Weights of a small transformer language model.
Training: a variant of Muon for these matrices, 6618 steps.
Each number is 128 + 24 x the weight over the matrix's rms, rounded and kept within 0 to 255. Layers, rows and columns count from 0. Numbers have three digits each.

# layer 13 MLP down (transposed), 1152x320, rms 0.104, rows 501-544, columns 160-319
193123123157194126117109126112119134114075135094137109105140131143115149169150154163166143175121146114146134130145091123108145169142122148106154096167103113140137120186161122179112147128133132102140134125130128145137143134126132126133101119141121117138105126127079120132150104126108130132110123091123161136138120142179121144138128110097118101106157144129110161161138112145114075132150177139096135132128078123131121147114130129088121124155145094135096130096136122083106128119101148
087128095124125106154077119127157119113120144145103156113145103129130123123111109173128085161118132147127130123079114119110120136138116125162139084117144137112146098144124143177130120154127164141114126117133100101133128132107132112149105114145139143101147142132163157131114157128125154120174152113186106114117114140137125066119118116156124123145127109135139131116125130159124125158200183152121136138096142135122138132134140109145131143147120135168111109160155152142105131161084142
128122160131107125126131131129126114124098157118108142145147113092118110146145089182152173136085104148113132135135101159148150134142129100142125115132180178105116157140120107078130099127136121117135146157105151090119123144102162148164105151097102158134094138131134158115123146157130167098169123157150131164169205101105090087124092155137122142122114136117137176150143163118130106111115124114169176151145173088097150128135143158102137109141121068092154117124073092159131133111133138
132127149107168128104157128183123138129161093173127092155127127103155124117105153109164102116120099077160117128153146139106143107119117098126160140133096118132173110106092169115177157114163207123120095160123168144156122140163122127115090118081104118164145095086115137155132100134127119156083121068119133107112120120143097138111169130115159076103136096115101135150130142095112138129132125141117149144121176158106110058122162142133127113116121128110107134124129130159131101130135126
161163141088106107088147177091111122132111136134107119141148148150158124161081125191113121130104167138096177128175139117164154178123099171110152155157116126153119140120167070163110152135155121127108172088117072126068141129083132109142131128135116150150134116078109112143137151122126121090122182143115106100095130086112138140092106133186134135095128154143179097169094134142134136095096115145151107113109155142120143146127105155151131182143179129151144090129115137141120120166158143
114117134147126173144138094097149068127117149129148129160125141132149080106141136121150175129087163156152134113142082141120075108202164143149110159109081132091168159126145114108131116131209158130123121124123073057123112137156091073132151153121155110115157130124139066136149143154145160105172105153170152077119118155127183105125110162126104104135139120119146109177094123162115132146115120120107123124155134165091173149150112164149136140135098130054121109116148117153146139088159130
129131122148128093180145134098084083159164160100119146175109086143109117124188118168085078152155149095082141123102112129126148151109079120147117105103158156182086105087130124134133135137104124127102175133112137103125153157143114151107105108131140148114120066135145126153153110149152119132132133105104116110148133117103162149143160136115141082139099092109093104134162112138118119142127157167117136143092140088086083104096131111128082153154088082137163139143113145133116106106125143
115089163140161113152185123129122143160109092128106117124131157092113151071140109139118113098110105141089147136153134122099106125132103130110127143121097132126136092133118099109096133132090082131130107109071151149154127092156144143116123117194120144128141115173108089141102096119120104135150132133153158109178170127096088137129095112127133158156127149126101169116146160161143111120147153113125142119161139160174144138161148142109114124147154155140150119175116118169123133159124112
124130139108095096117098122174114104170133108124156153095121154157120122142116159089124138095109123131126141141109070100140099114150103134122170091119137131108129110126076140126101140096153136112117151133131141185160133092127091144105144123107113154086116165162115132147114171106130085153150102085136146131090130119073131102169128102133079105136107119146140085149144135124100152143090127117149120125118095139131118132125103148147152140104125142146128111156142124146130162106100165
101086107154104119123139130126113109165114145111137105137130118146056135150117152172124148139142192133147149113147134144154092160116122108152126112093093098178112157165136143165115109130136117147120112136117150099119107128135090145150161146138136165098111155090148129114126135131126111124168152114135188130134140091122089146127140070151148137119161120134154135142106128101083151140126103161125145162125142121111046162176078166090135159143115132123129062114138080115150109162100133
142095134104134113112150106126088108146124185150147096118096124157120154129142128124137119121122121143127118165135099146158166105097126089126123112119140127094086126124121123117135121197118106176149123149116100128166169123126150124112143125131128134148146129134148134136079110141153070121122123144139137113138132155131058093121100150118123147134125117127164115137145113155114138128163148149103112119111119153136119144131144126151153139156151159130117110147108085146127146157162157
119122114160150090123139091121145107139149140132144174101151175133166075144140140161106137138144112146064124149124150104138152092165154162126122113137122124089136165149163133133132145088138132101131120144120156123122117090113135136115130103113149147108127107127149145107134099121071134058118125121152116114116109139108089149121111159122112207137134137130145156182101125095121094118157097119117144117144138149114099164087126127108148165147169132062153141161125122080134143125136128
163128101137143110138115102135117147130109068133100136128134130083094144119127107110115113119148123149134138151168173112122145126133176097144102112131116133131130136082138090152109098151082069153140127153129120112123137140140172145134163136098161135122114124162106116152144082130156144130154164098129149161135132122142094147109089151108126096123075177102125112115117148113148131113096156131133149136140159109130140123147118147137136097116123151122126120159156139151118144149088097
132128147105096148142135119125140073133142130105178107134118141117150139159129129132110106116123122101117095126128092102111160127121108128147137123116135118113126141120126112149105130120125110123126105126121113091090098103147143052104142143135137099126118159131129128124125117153089122107122161155098149142120103106117129161153151140106170168161112134147129092146141142154150120099157107116126132129092111109122156146150112105144112133126148143120131150132154150123172127141110130
127124135080135128173122156170081138127134131104122138100096142116118112106105130120088116158107140108090149090157148115081145154104130107116143078145119119132148120060162112146138119146102136132120104131088118111131144107127128150122128177143110113175105104150136146155125118144167152094126106124132115127177141124114127104110121124171108118106111142118093136125141138104115192125144121107164106108083107116125133132132138130099128139151109132156133142154131194151117117135164148
136115112110121139074141145109087117153148101135111192160102118134131148146129122107083136149140127062207099143151122118144118127144101138145119112127109119135141157166153133183133109131143113147113151158149175220113118082118148131129127115156127126116117166116099159165116127158111127153131124130154123129100116129099118142112159133123101107155151107133111115135117154147115140067135146127094105162160108112111107075126147120123136171157164136106103124135130176129085128131142096
105156149119135127159127143134145088131084112154111142148089147088166132166153136138122148188172099126091074124132092167125105118139136117099115111131123143114142121130155164135175125096121145107105138114147094104124099146163094077123127128143129122115145122118192129122169117080112116127149095094103138147116098123145137084109089117098124152104111031177138177130150137137143153129106110130110162131144145137137121105129174152110112101134092155139119114138156146085110105096146137
110083110122140112147062140109124133156132085105133124152188132137148137128114131123165121137096148163114154098077111140115172121149104130146181134076127093170139125162149109130086153132128150144139141141119126247122102095097162106130098124151173127113137128148133153112151117145137109125132135123099157155123162119123114145099136132150102087172130127104130161164172141098159122155123124110126130145179137122153114129145117143101118127174123105127105114125150108098105122120120150
137165088101136127136104141114128099121149160130134130093155125104094159118091089114194139135119135089139119159117138097104135140147116125191120110134174140112154157104147138130088160131159125107122106151101120171125115144123144160131163124131123087100130125122113116095080148131096131116124167138114180087170146100130140127137154130135105147133071086137124138166117110085145145094083120113135105134132122180102151123133149132097133114092113155152113120118095149150121175128117164
112132130168126131111126150151125134128136137076107107107151148108128131134129102177136094128135159110141155051138145132125129135124097088135153167134131114104137086094128134117080124108124113125131132112146078106103152130140149117093127111139150128141075156118152124128129131131122143140148133126122149160129131138115128118125133119092138171131064163167126232114118162141130092082155127160122121158136122136150155115102128177124138164126126124123123150176148121071163106138117129
126118076122095131118123075149081096107126075155121148154156117138138101126134150164131113130096177142110122136128140119113098101119108145134139113144145134112119119139139118142097121137137158126106122113123093195119130123131109116117122130131112103145115135131157135116143103130120121110126123118125128141122128163136114121074127119112129078133139140128155255138121125145121139127105172119147121171124142113160156096115151111118115086125117139123123122111123151130128125134141095
199133137114132108099172096108063131123098118078160113131137115073126112114103118190135145128133126131169133163151135110175099144140079117133136107081124168119136111114119115124128125120144102139132118127126100032173151155109069107115094110085151130113130127148121128130113139141103149120108080102128134155119128130123131119120162138101100149123135163134131114159109118123135135161137123128109153142138145132149173113098125134121097143134117118147129209114097160171139125094113157
153131080149116155184167163093114136120167145165099122124143141126087110160145088167168167140158111123123099086119106055113115132142084104130126121130135130121092132084089130082099130135106120108105132112134120122134140119137125133140151143135122139120131130133115154114122155163128157096129084141133109160140147129114145110124115115117141119140101122141117127119108108122145141149103146129156142162135144160125124149138119138088159132143166115138157162123148154136117095130053129
106118139126105119133125139182179123145149159126140132101134138105133127132129125120107107135121138143110128095119080134112145145080143137132076148120137116113101133115083101117100109141166144145128130122140082029098131127122151144147110147093179113138139140116112141122163132108118167148094152120150134117126123163137162115179141155136096153130111117118136108117163142143167104148153105131139098096142118167144108170112161134143110107173166140160160100164134125131177132134103135
116143121155127126131166172089116100113118120126162121077050128126148165123152151132143153178098063147105156151127126130147135143138113070168114168137102148126109113169139147131142117151111150132073118133180098057134131139108111135107141125117121113163167191127089122145124147150059086138114095145139139171111135120118113122157098162166147106086120111130178141085115161118117147126127127167110164077153109115116102127157115104201140182109160146125093122168134159106133117057110125
136148128127127134127097088158121142120161152107083154131165125157095137125123092118153118098138140130134125109124131116135142101140128157151130157110134134122118134125128130104067138131103126130142155138142073119145118125132129146114147142147160134164124141149103100170089154119118112137181120147125127117113152172158161142134107116076163109146160130117111115086140145138110124087120129142152163133094100129147162145122115141153129058148150139115141156128130139106143095143102150
113123129093113156122160114158149114109167154141128132145156104147149144148117151122078142132140168137127156086134137154134164134153113125117097131158129115117132106100094201142140113112113137129129156130095154104123153131104136111146089102159098108072111174136076144111091094138126133151055112141115132122146125145147107163073131139127138142115162121136119102137123068076140143086130118104110125119083139147134140148128127117167086155146137137126168138131152151123134169145147112
121180137150148118120139171127159140095138153114215100111143161096115145159122118147126097147091119100140134094128165131124136186100173159161115169118108129133095118134133202162120131118103127126098084167122185161137142065121147128119110168136127113142135115163102119138143123105133128123045165171121130117143138109095115140133126130132116154189121155116110121135072128073106151103108095150137124122131150084130122155114144115151138116118140125094142154146118122104106151126117114
124073125115179134163119134111115150106130118113132137136140121138150165112123120106100100146123142154148175120133134135135089131097164115126135127131178134127088138123122157075129135087129130130154104119131118150120088102082134126155087113130137149157108112154146129131144070161103165128166134126103147092110109159147093114142137122115087118140174098127119134162130045124113091126105109146121064108128067149090169141108143100145107106115119150084178170147106108100113110150110134
132132170101130159128159156123132091105132159123130138174110127129103172116102097126121144130139120139146130148102115138086138131143155111113088125090121155112148117130143195143126139152138088114162136129125101135110120133107084143115136155112117126094097119165130132156130151124115111128124122178150117137125145122140157192133116137165125140152164157158173077164091166135142123084107141114146148128140113094133117123138119133116117164155131126121117138117121103126153118124130105
125151124122127133108157112120132155107114111129085117123108140111097117115144146099120118141147120128147136116159120165174143116133127121152119125133096126138133110149107129127162136121120106144143152140113118082129127142146157147133124160154127126115140136144093101127149133154067121131145097125161110129128123126105129153130159116136108170118128126154119215129136098165104144114129123140118125072127126145114086122128116110163126123132136124142127126090158167119125159119087151
139122115150144168111178138107100108149144172110151106170117133116116145135126114143152137120160175100120141114159177125102114080160128100116122103157122158091132140104134137182142161114122166164162080118140122061151099203127078104149095086089084126135165147141089091089163142110152080117142113125111179162113111148169077081144103145153127130171121066146131152148132153146061098126137115163063130078116148119103129210115150169124148161115157133074144063118147115092120155105110096
137129096124094127148127115143099106115106120132088112146141151067085164134116110141198062092146113140142098163073141137149144101099149074105116141134149118134175096135089097123124119157132168122110099202132128155104145163151127151134094101130113112079114111133120150127126139163125089095106170112190094117077130125111116144183103088122093169148145083140163150126104109127160122109115154184191130129130124152150128101150142125096157156116123139133117098144102161133142120157139095
132124166130126162111121108156124107098121093136132130114071125104112129105110113135142148069124152098161142149154129081131129084110154171148144138120091145152128120143145154123113165118137103120140140138137125089137110144101122093103179127102110156143152161171160147178130085170111138133118131163145118129101111116092121132124092164121092148100147088153099121087137159142117091140128153110068128124146135133107092121071085151106135135131110139135118075145141130132154126132188149
086136121095151117132128131099111140088169096151075159126133119100140117122148107103150125181182126161085102120161133160117160139131151114082135161127129127158139147148137132134110127179123142115128093146101134130131147128107122128159176123154118102141154121111194159130108138144148106090118144060137116106111120095155152126102127130168107160139136124128131130103177121098080120104109105163108168112076109159083155137145077131153131193162113148114134111124126149096132096157128147
093141125146130125130115061075173133136146135151133158132163145133148107123142156081110173131105112129133159141152121144142100129131120139122111148143084124178111078115082118178128152148158151164137131117125124164098139133137109123085113140148157150160148132109126100142135151134106120113117117152115126102159057130095103116147147112143127130104122110139173124149074138137134161154151125190120145135101132103095108120153149111126150103129126134153131106119108109148117111143119128
104142152113093111144148163121130097121081124124129100161151093147109123150109156130119098094103145139124146130132126167152123150139146094119065113153137085173079138145130125085131089115124151132136107126086147039080137189102111119130119104113112123140116155168112148146147159135140161127117094158172160113087118151114142094113162143151157190120103126146079123109117123121158168114137127151157123143102152123123128127124160111085120143140132137096088141123127105160128095104176076
137134163169134108120109137102126135091118141117096142163123112100103109135129112105109107135118146164173151149149124134084131077116139122118104132097121070119102140172108117130088101129140116133122065135094128111147100147103166090128157114097149168115128141153166138121107118129114135113140120133140126152141122138137139108110119099149133071111142147135147162138143118131152121138186129153112111121151141136116140101136059093117140121128092105109129165092138072138151130146142173
146147148147109112100108123153184113081128146147133129116093154159143116148133129144146117160173142126165140121126119127118131074111108111145084095134131124173090118120163149144165136105116092140120130172163124094087136094155083127112130117128149143116116154157101106086100136121171155129133142108144148112112096110122114119128159099127125135170151128133129083108104142152089131155099119164087137150137137117109144135129101152124102098113179127101151117106134147096133099147125161
137143131126125137143134126158086105111102092126112144131105143149096148149122123114146116124135148091159138136137140120122201120100125136125159137074138101119123100158151138098105108145131117112151194131098160218120146139113103115124113161122127101120135122110122120126132098152170126151137129104106140145163131137117138126085114133160109109133125147110093174095098119122122154076133099098155110152156120180143123125097117146125122124120137121150118174116127121150111140092139123
142163125136150101141152118155101117080134143093126107167103157128120112133148095101118119143168139072155137118151124098136183117125131163120147114120141121142153129107078178154129114103151107137124129139118128101117101113136143141168123144116167075132127101115111158144147088162112119103122143236094136131159144106138124124055156119136150094167153143157103138124107159125172129128125115110159112143137127150144142134131107144126153151138151127139135145126151130118131108090104130
118109123105159115148112127161063114147149144122142102106153109159119117153137108118129099142092112154168153126133068122142122136116122172111095076111064136103113116111079138146108125093160127152100083187120141157120120153136141121109125113148125131140103084130149121161147153140148120180122143126147129132147075161103164156134118118122120134130139103090130124128152115138132122136133102114136161096111149101124138167105138068116119141192108131167148123148109142107129137160141137
120156123159133126119142120130090134120093135144113113143166127107083145167150130122146118147156168149137121118070145175138147140140115147127120122134105106120152097158151125148156093155116135098176164131115128124148134104129106141153128121133117156153092144122140110142090164136117156075179131109171135150137138109115121153123119100141161123100114120122124122088074106146129149141139098095140110182142127130139130110124112122124161141131109102110160155092157107139160131130170121
144113110165171106140129128106125107094170133125091098142133111179130127124144157150133119152094150132095106116144134106093134109126134064116181180120133131122125148164129132140145111158110118150149179086153136164152130173095149089128196092139117163115162134119126115121121109163141115098124138114107171093126140161130133143140118131136149108118165141115123168138161141142151113149139157134143129133117124105127136105118121116143121101111150105081115119163129102127138156103131067
# layer 13 MLP up, 1152x320, rms 0.17, rows 502-545, columns 160-319
159119102121126142078153124102139157140131107168117070165106156148102135118147088099139151095150095118108122106159119138081132162124131113122125140093150114155093182125110100118122116117148148126155091076152141141145116153170138148146139133127155137146095114118126098118100102104118106100116113143093144130102100139105145145123139165112153098113097096105138110147094141110111116110093082069121101127187143146138153070096130152123151127101113119089112138124130113129161082144124127
117165098097146157104110117077122084168138112124139126120134138090112114160154156109138139148131160162163121098153137109159119122165167106120135121131145166079156151166151124126121128104153146134179088148132129127107099117127085149152116125127130147136159123124056134053114144105146199081197137118168110177066165115147138151149143175126129137140120100151113091122113182144145115133131121148072136107137180158145119072175110118115120125170094151161134158086104181072128112123116116
126139148130107107133113132072136139164113130154108126111119121106112136113132091138122147126132132176085136096059129141179119116140132116119112073124161156169097102095078108132138156108100185135145131106112119171152154147155151144083136151130129122138148127174164155130120142157125186109138144123138152132155099123092129176122129173114141133149182108115131085077121140146127147108175123104095135120099101173081122125132114117137132135115122072164138156115136131141173111092095100
119126140136147141156139122167154094102149075169116115107120177107119125105162152112115138132143092158157096133108117110106132093145128123145139115143185132113083087141105133130182146145108119160120059165169181163118107113129133129102131104132115150136113125145125190114122172124126136090181099133183146129149146121106167109116130094117123129169139139113103130109161133129110125144168140147113177129150123093141139113155145113100112067121139121115139178152119153153098181129123102
128112125105108112130149125173125105170102132104098140117121128130098174112101111078114107157128149126135070123118197106087166128119069100102131104153144132167100139118119114100145128128125109099127122134152117112101110130166159142140162105150095110106107100204145153124116131131146133078119206106105105123110116163149139123122194148111146106114154139146150124087156123166131132138116134125100146140117148087179148140114147131120131140139142109172137141124101179080127122138129102
145153195109112168120114111156135125121156159159106153128136090130118152107134108149150123159124155176070141168103124169107135145146146130112074118106124109103097124129124124099165108126094148145100174094159129134082130113133123111136115156141143153115151137139118149151177123128138140102140137094101139144101153176133126129140150145157145125062132085112143146145066128144138112169083112117111130129138104127114141112132074173132125102119070137190105176112147089111131146136096127
120138121123157116104125113131115140131145085112116130111101134172154127102169138158109136125121150082153112141114126083101135125124154128078124174105145096152138163153129140115112094115146179116131114114163148177096126098120143147109100142131134141140147139136118119117138165123104165129127165094089106165144167146185138105123159136137136148096137142200096090175127104106176117113171116099102090111093124136113099160112112110110116154161134075097093147101156129138070101102122156
112073137190106117144123138111135107091179125085121173149148089101132165127086108113157109152137121110137127112116117115133151161084131126115169109080119088156151142148114126107133115092079104129096147141135108122186131150134161085140132142125138076170111129124128117109145141126115120109076149191169136121044124157113084138083147138144107094118148132123107063152121091200103140095089136150158144138099120087132122122163143149177144132114107135139117131156156148156161120080136141
120075164078114114156070126122114159137115161118132151145104137132160119119145123147131117134103134143168112145110135067126147098151125135105125160157101154092148119131138086107141145121106111147165119133144102112114133133140129124110105113122101108160114113117130139093110147144145123152115138134153106110095160147120141149118074152100140152103120130107117124118103120116110106115091147164141142157122147136138105110102088105126121131089146099107138123103161152106143106106119097
136179121142170130118135137130127135150155079143124161136074128137136149117131167155087153113109151171187079135113132136131093118084087127145153177147131141102126112102117114123134110129149119142097106098126128124125143127109115099113124171125134152097131109158167125147120113107115139100131137136131130112107135101071145127102109132183093120167170098126131128155155108138135175114109132115125102103127115179121160094111143138131141083081083132151164147128163132146119099133145118
128111145144096128151126143156108129126117110141097119142136108095136147116104127121113135098106115124146108100111088147125101135118089147090121139107126147175138159089127067118146144144127117191094151111154164075129135161148129130136101124144125137132140114132145130144117139158177133134122128134131146156140127143131138093108143120151131199101124140112136152076171111132127122145173092130156143123107112096116079098159076142110131111114133102169104098132141134155124094133148109
114130120156152130122122153132111142141098095154166162153130124103136169150165080123122136101107134089139107115073140086139110118059141062104109165127140142131107120128114121118104159121128127133132127125106143113087113115123083112158113120123120084122185142137147103121125136156131122139132155106126115122142145126116125116114191121116105184121154176108131093147138126156123110124110112109119136133128110117144114128136209126135134138140146107134146140118161107108127115148101106
111145070151123122109116164144145147108058111094116165132115147130142147112099108159135147103124134150125142133126148154148110118183094104167128147156142109147119123171106114119151148100139092148072092161160113150118160173127107173112096126166130131123138135155162173127134153079100131117111093086135135130118149131135108170118125118149140161105164155098136114138153111131095134131116136164144108083115152151175093097138107101088108099120094128158138134152125136117080132130173141
143112114147156113170136137138176164142128112150094108128106095131085119130145109131129144109131145143162144156123118108077130059130134138124127128109132144146136092130129154116112135127116114073151156125146171136120140139163149168110124132135163128088128125134156120161095156147110105154179145096101124132102123128131116094112174139154121112117140088129137136136173128155119123152114148097134124135170112176121122154107157122141126119157167147126105138145113157094121110133122124
154132155178150151138106083140139136134118192133139111109116131111124119156129155110125078073129112122126133111126121132160138142112129147107114165124122137103178094091132122065079135123075168062116130095116100089133203124083129133139102129128140143123116106157128109134150116104154115117132125115131144101102166146143163138201147124168142117133106088120117084099128094131149115126181121123138163111127108134132134121129124121093165131075104146133131122133123072170144143125124115
139113155130136150149154111068170140144135174139135118117133161082140141117130111093121150112157101139154111113134083095111118089142166079106124160139114137119138178184171122169114114150133103078108093081117151151130134137106142106129114116114102119164137074099145110142124112121100135138123126166132146128150092128112123141140099105149083116117112112169073143078152091140094142130130101156099128118130130110120082139148133094133130093162132141075140122132116119170109154165148110
123132113128128166113116129132139126126108105114151095138147134137088121157146113117151139120125110095120108142102119152114116134154145172129145078142127156129179143149113162112128164108210143177108111178102139149177126112110126126102139165134140181153137092119166089120109097145169181124141108120134107079137129143133118092104170106117089154104160160134119083153114120123103104145123157102092120126144143165139158167134095136132086114101141164069148111137170082112087134172076084
155098135144136133117141155081188105104165109117130088142153125146143133151128139148107151106129067203134125088110131125110145131157123146157147137130116112148118125119139090132163130108144114139136161121130133107150162110123153120097127107108092134087146110153140127160141097145105114190132117104100150150137101132110155150132136120130167120118125145124114161150150119149143154137143140127102128089128126125151173061131113165157076098117124130082095094120135117107124073136149129
109125136105098124146146118123123170165160117111112147113076105139147102122119091129131070110119135138146114118130122129103141077144154140174093112111143166105140118106155134100085144118110086108116101101135073132147117112101170122117114082094104087127185124125167097184133113164141131120180119121168113114130113134162119105124111126167123095167136151155164129148116126116156133134114101096135117140125117154128184155113123142158159128182141132096147146145103098130148190141130147
107123201116164092136121127166122188128154145131146108112081145105135110135123117109103165122142089103150135142136158149158155101133120127097107146141104101126124111101138129157136140113121131128164147099114089061118108156147177141119100112104133133134137154140080133154092114154104120117166124129154117125126106089125111091137150120166139162096106072138123193107129135145164137146107135143118131150146095133109159114128113116110148125095168106143143121133132127108101070151141167
109145119111096134139106157143142143109105111154116169135126128114152125088132156104118136104121123092134103114164121157167138067161133158079134130152150139122172131156090119136166117136118143125164144140117122130118139172097148143148155143108141139165131141095152170123145141101107093176140140110112130133175108108124123115141150099123129095127118114185141096142148143135097153099133138172111141146088127190150077171122181143143149146116123131160139114140117144118163112116156128
129127115142119172185129141145139109106134102132116094155090095137141121127125103117130105111169081127098099120123140138121138103139137110147145183142132123116128112152111196155098071135147112150116144163125114141082144130104153131106128086097117174128057123137118145156134137155110144113101144140128145117134116123116123106148113083132116084130114143174153136135096147162094124123102107139148151141156162104104140074100106174128107163158119106110095171142097179110179133147130164
128104129113118145108126127120132132116154105139136146107127151149118139146107138121095130104112131089153161175154118131113158172137110155137180144122106144143167111147167151138157148145150100121153111127117166121111117119131074118158170136164121111130130124159171154161113131143157123110093087092119123144166172108119147154126140116141145143127130080149139140079084120102094151111133130143092143134138125088127104159166109078189088180093090142110121186098128154128130161130084136
126164169137150150138124109156148083154124136117097156137122176114132165097121120148115164084164121152124097143150087117152120140165087139087152109148139134141146143121123162102143133096154133090111110099152133182116085159151128142126125082131132076146159134155107118136150132087050112134200118161141181123124129145170133113133161142109115128078100151106133104143108113095112170121078171116122133151093192169137118130148116101107113141125081130148163143131133140148111149134106162
102120153143138128090187159135112096150134155146149121160077091115097116137132129135110115114137124133132106136141120128120132139103149142122072106156140136153143157141111171120128154125165126127137111111132146137092094164089109139134131101115141113109128094094138108124107126172129142122130120131164111134144131135143159150135176111156115136115091106151154110167146123122160098142110092104101122092149129093133112139113098128116113100141087141115125145102102127150137150134172087
125123133109133153084113139139134136134076160133126130088116143099122109143190078131142109095110137148117127170101170114166106140087130112163128107069102142189087100146145149121141137148133087113141099144125139110129138149167121092125166145117129130116112106143140130158154120100103115075110137115086139133152145136109128144101120138125138140112130131114135104147136133108158098127104094152079105163160121174168149108147179113123145102106114133142115169116109186125102130135119140
124062120124130146112117096097108128162092110113090180107122149132181116114099136152124120118175140097116110158146111113155161146152128130113148096132161141166121114124134119085142125126134109155146146140186111073107136178102120123124129082156143128130104144081146136122122133102149164118144131142120125122130137142099124124110105170143124139122073089118152126120096093160109100108128141145163145146119161107129140088149116144120138134103108110115157151137108181154151147101165148
080149128178105114086144101146130117128139135134154100097075117123147126120102111132126182135161110112147071097145122119168101119126151115145107123113131131114128129132137154145126157138152122144143148130150166158152117079099154140173123149126090109126126112118149131147104169121162114114152112149147132123118131086097162082132116113068104110175136191130183124112116167173078139146124150176119147101134104085141161112103130109092135102128146112109119112154140168097135141102142110
109147117115123110140095087124130137132142130101127096106171134134115105089162122138136161170118090144109074128121092086154142120146139130112167153171127110129133140125096089140135106098104141091119149140127124101135127151130116118154156108144116101134168129156128105097145118097132138121142145075152100143135145118123100068115108141139144153116106119145062122156104122117128143137127140146128099110091144164118152076153121137161119137151117144149092112180171138117146140123124136
087123124135108139116091095170110130123169115130180138101145147175171127109095069079132117120112134078076124125116159090069141093152118129095118147099144143117161134083115122175133191139153147126112111141121103118116114131103101124169092074151150120155155185136088118133134108136102159104170137158100155117113168115130128120118125096132168091126102087110154151128079148084110133132118101127091137149123091135125170116159136108116142146119121155130157129121141114129147117169151113
116139142172133134108117153126126171147142081151078133118149140157090131114135137164101096139100117152123180104159168132072115083121084129108161122152144108145139122146140101126147135106137123145122127155147127124113133147134098158092120069138153123090130101115116109122093075102162113174106111164120135135133137082114123152118144117114137124166124127103160149131106102103117121114150167157091136092113124111137099134107166148128144140159106143167158096183133207118065154115156144
103129088156142122101105095134135116161114217168125132079163119132151138095179127108172154112084100123154142150124123127103100089102144131128129116148130135178122100110112134110159125105130111147084098139158119109110118194097126144157144099115124147127123123154095123116180107121177109097115149098159134124154140138122117161064147126146172129151139109125169108156135102072130139044116158124124100152141165096137137142076152136116105117103129133130088146141149122109115103143141147
101088110117100084116136158158131139161111130148133126130135142079152123135121126104106128131146117181144127127147137138108128114130133144120109086134122141153139140109123140133123158158122146109116125105127116101142137130101117178129081130191159121116105136128116084102128129126131132107117140087131155138138115123128114114127110135128114052168140168171149126156120078139161097133119177119161124138084091131123134113172167104144126139112135106148127133141095140120107154146074146
111110122113101136128098095124113126114132128097187130131136135131149131097094137184120087126136160160143170117115112099118151162110097136115105119169105142148104106101108130162140140143131139138119169174108178155116121146121095147111127139110150116099219098081125128153144192132128134143133136115158099110163135133119131134130131120123135137170147126090129168137151124135108134089097152091129149100094123099171108136161125162122121128131105111127143114109151149131143179120083126
153148129159137078116105090156095116111099163126164094154166132130137044103112083142128160129164145143122163116146177141114136065118114152131155131129131105131113101150160098113140124140144109044139156146117106150126110116117156135135135146177120105132129110148143120126118118134176121073095090159122127127097130152109113116122116135117096111177135130131091132123160123133095171110095128132148119123120148152154145152124138103079169121200139155147116085075118108112114143140128102
101127153166136159107156087113125126139163137126171135114127127130093122141124148131150117089118106106115119133179144145144139077110123089162106187116118131155159144120132128172127178141139151133098115169142143073094119130098138113073096137154168130108158105142144151165140129126163074152107143156094129143110149181096118127105119118106122150119145133140121104095146125129160144103082163069111157081097088104138138148086180093149119151138166123101129174135146112124115112152133135
104114149125107126119170087163129130139115141137146122135180112127102136154171131140169188118115155157091109157129168145107134171096131103127092126115164129138152133097140123120138143105131150158144128134152108187128125072126144127157131110158130136122105111143117158131139151157149127107092133157124136139102130172141094116132099121138143112131133120137125080130154139114104159113064126126155132114138175147106127137134140141149124164139120116165113141112112158113098124139124070
120139123111101112151135161153114110119131101127116125154194122110098109107095123158133099098145168120137080152082105155142126147153145114136137121129109113124121092136102149142122114130117131128162139127166148128097095101159124135135097164104148119130126143129117118109127157120129108142123120133137093107128176135108166143130095135104112106112147145106141136127113140092122135132117155110164177153140140126091054103137159100130120109139087081127077141119162141145136122116161132
103106100137129110095138120109141144156121128123139185146126101106136138140117103143112123129130107113137108168151103139122081172177137177132122139181152119153106130094109104150135180141128155130099091102140103101136133126120102111142083140149103171147101118149160146138133136068098116088107126189130114127120158120120104120150135157123101140135082111134155134132147142153126146176124141147101135138114098078123116137123136119150127139128109147087110114149111101111125103152160099
099119102116104143133125131060150107125118155153129142130129095124119112156114106149193143144124134150165130108111078124128125145142127109119095133123119106116098157142107099139134120148114133128123076116145168136146148124086187119149105103125122192118136137141118133110140114138167155142141111077094124134122107136118127109113109145129142154146134103078119127136151098143103184092145111137089139092172178121124115147079134071146122084149152116130152161170141125136125163199172092
131145128133087170096136134133111126134127124103130140146124147125166142118138134126082139084150112162139159107159106146117143103114183131103148163145126112108125106139108081109114209122111135122128102129111114139151172093151099127145149163100113129117137118149183078127097118119078121102119100088128129133147143101137106149146141144118136105131116126118124110135072111149120140115162116113133122124174094126149143117132167194119120159163145123066128148117148134129121117155123141
136149152115136123143139123153153078118137123148117135119110130144143117145145130131139113108127135152163098160099133161092097113118138131096125132122085128117117137109096138155102136112117161119132158188139126177142085135156133087097155121128112170128123117110167114118134131107098161148106080139080142090146120128165129137172151133128107112123125138112122151074132134128154112148119144104128154108141114109150136163132119165124105129141107103071154177127125153097111135070122131
125150145179101141149092129131129153172147155141117123100110158102162154162110142112148138116093110130104132085127129123122136147108111070111119118163083138163168150138117145134132112135127131100154116117139130116109145131071071112120116078081139120111117168097088144101187147119178160154105126094158145095122151146136140145119130127151134109160150129087187116134152127105115120173142156107159108134168146080126158109132124124150159123142133192136109159095154202125138137120129155
102157145127123121127157129126176161115161124109149096141104120122126167104125181135129142171136157128126110155149120136103114130158110120103123158143109114136134153139124162142103134157151126096113137153119125130106152112092153102161095142103086119128131068151129120125179124114127112113062202134124124142099152130136146152158121119152143095089118140130202143175097101122108152095135110144089162172135137134172133105160099128158060167131136155096116115155126122121131127124131162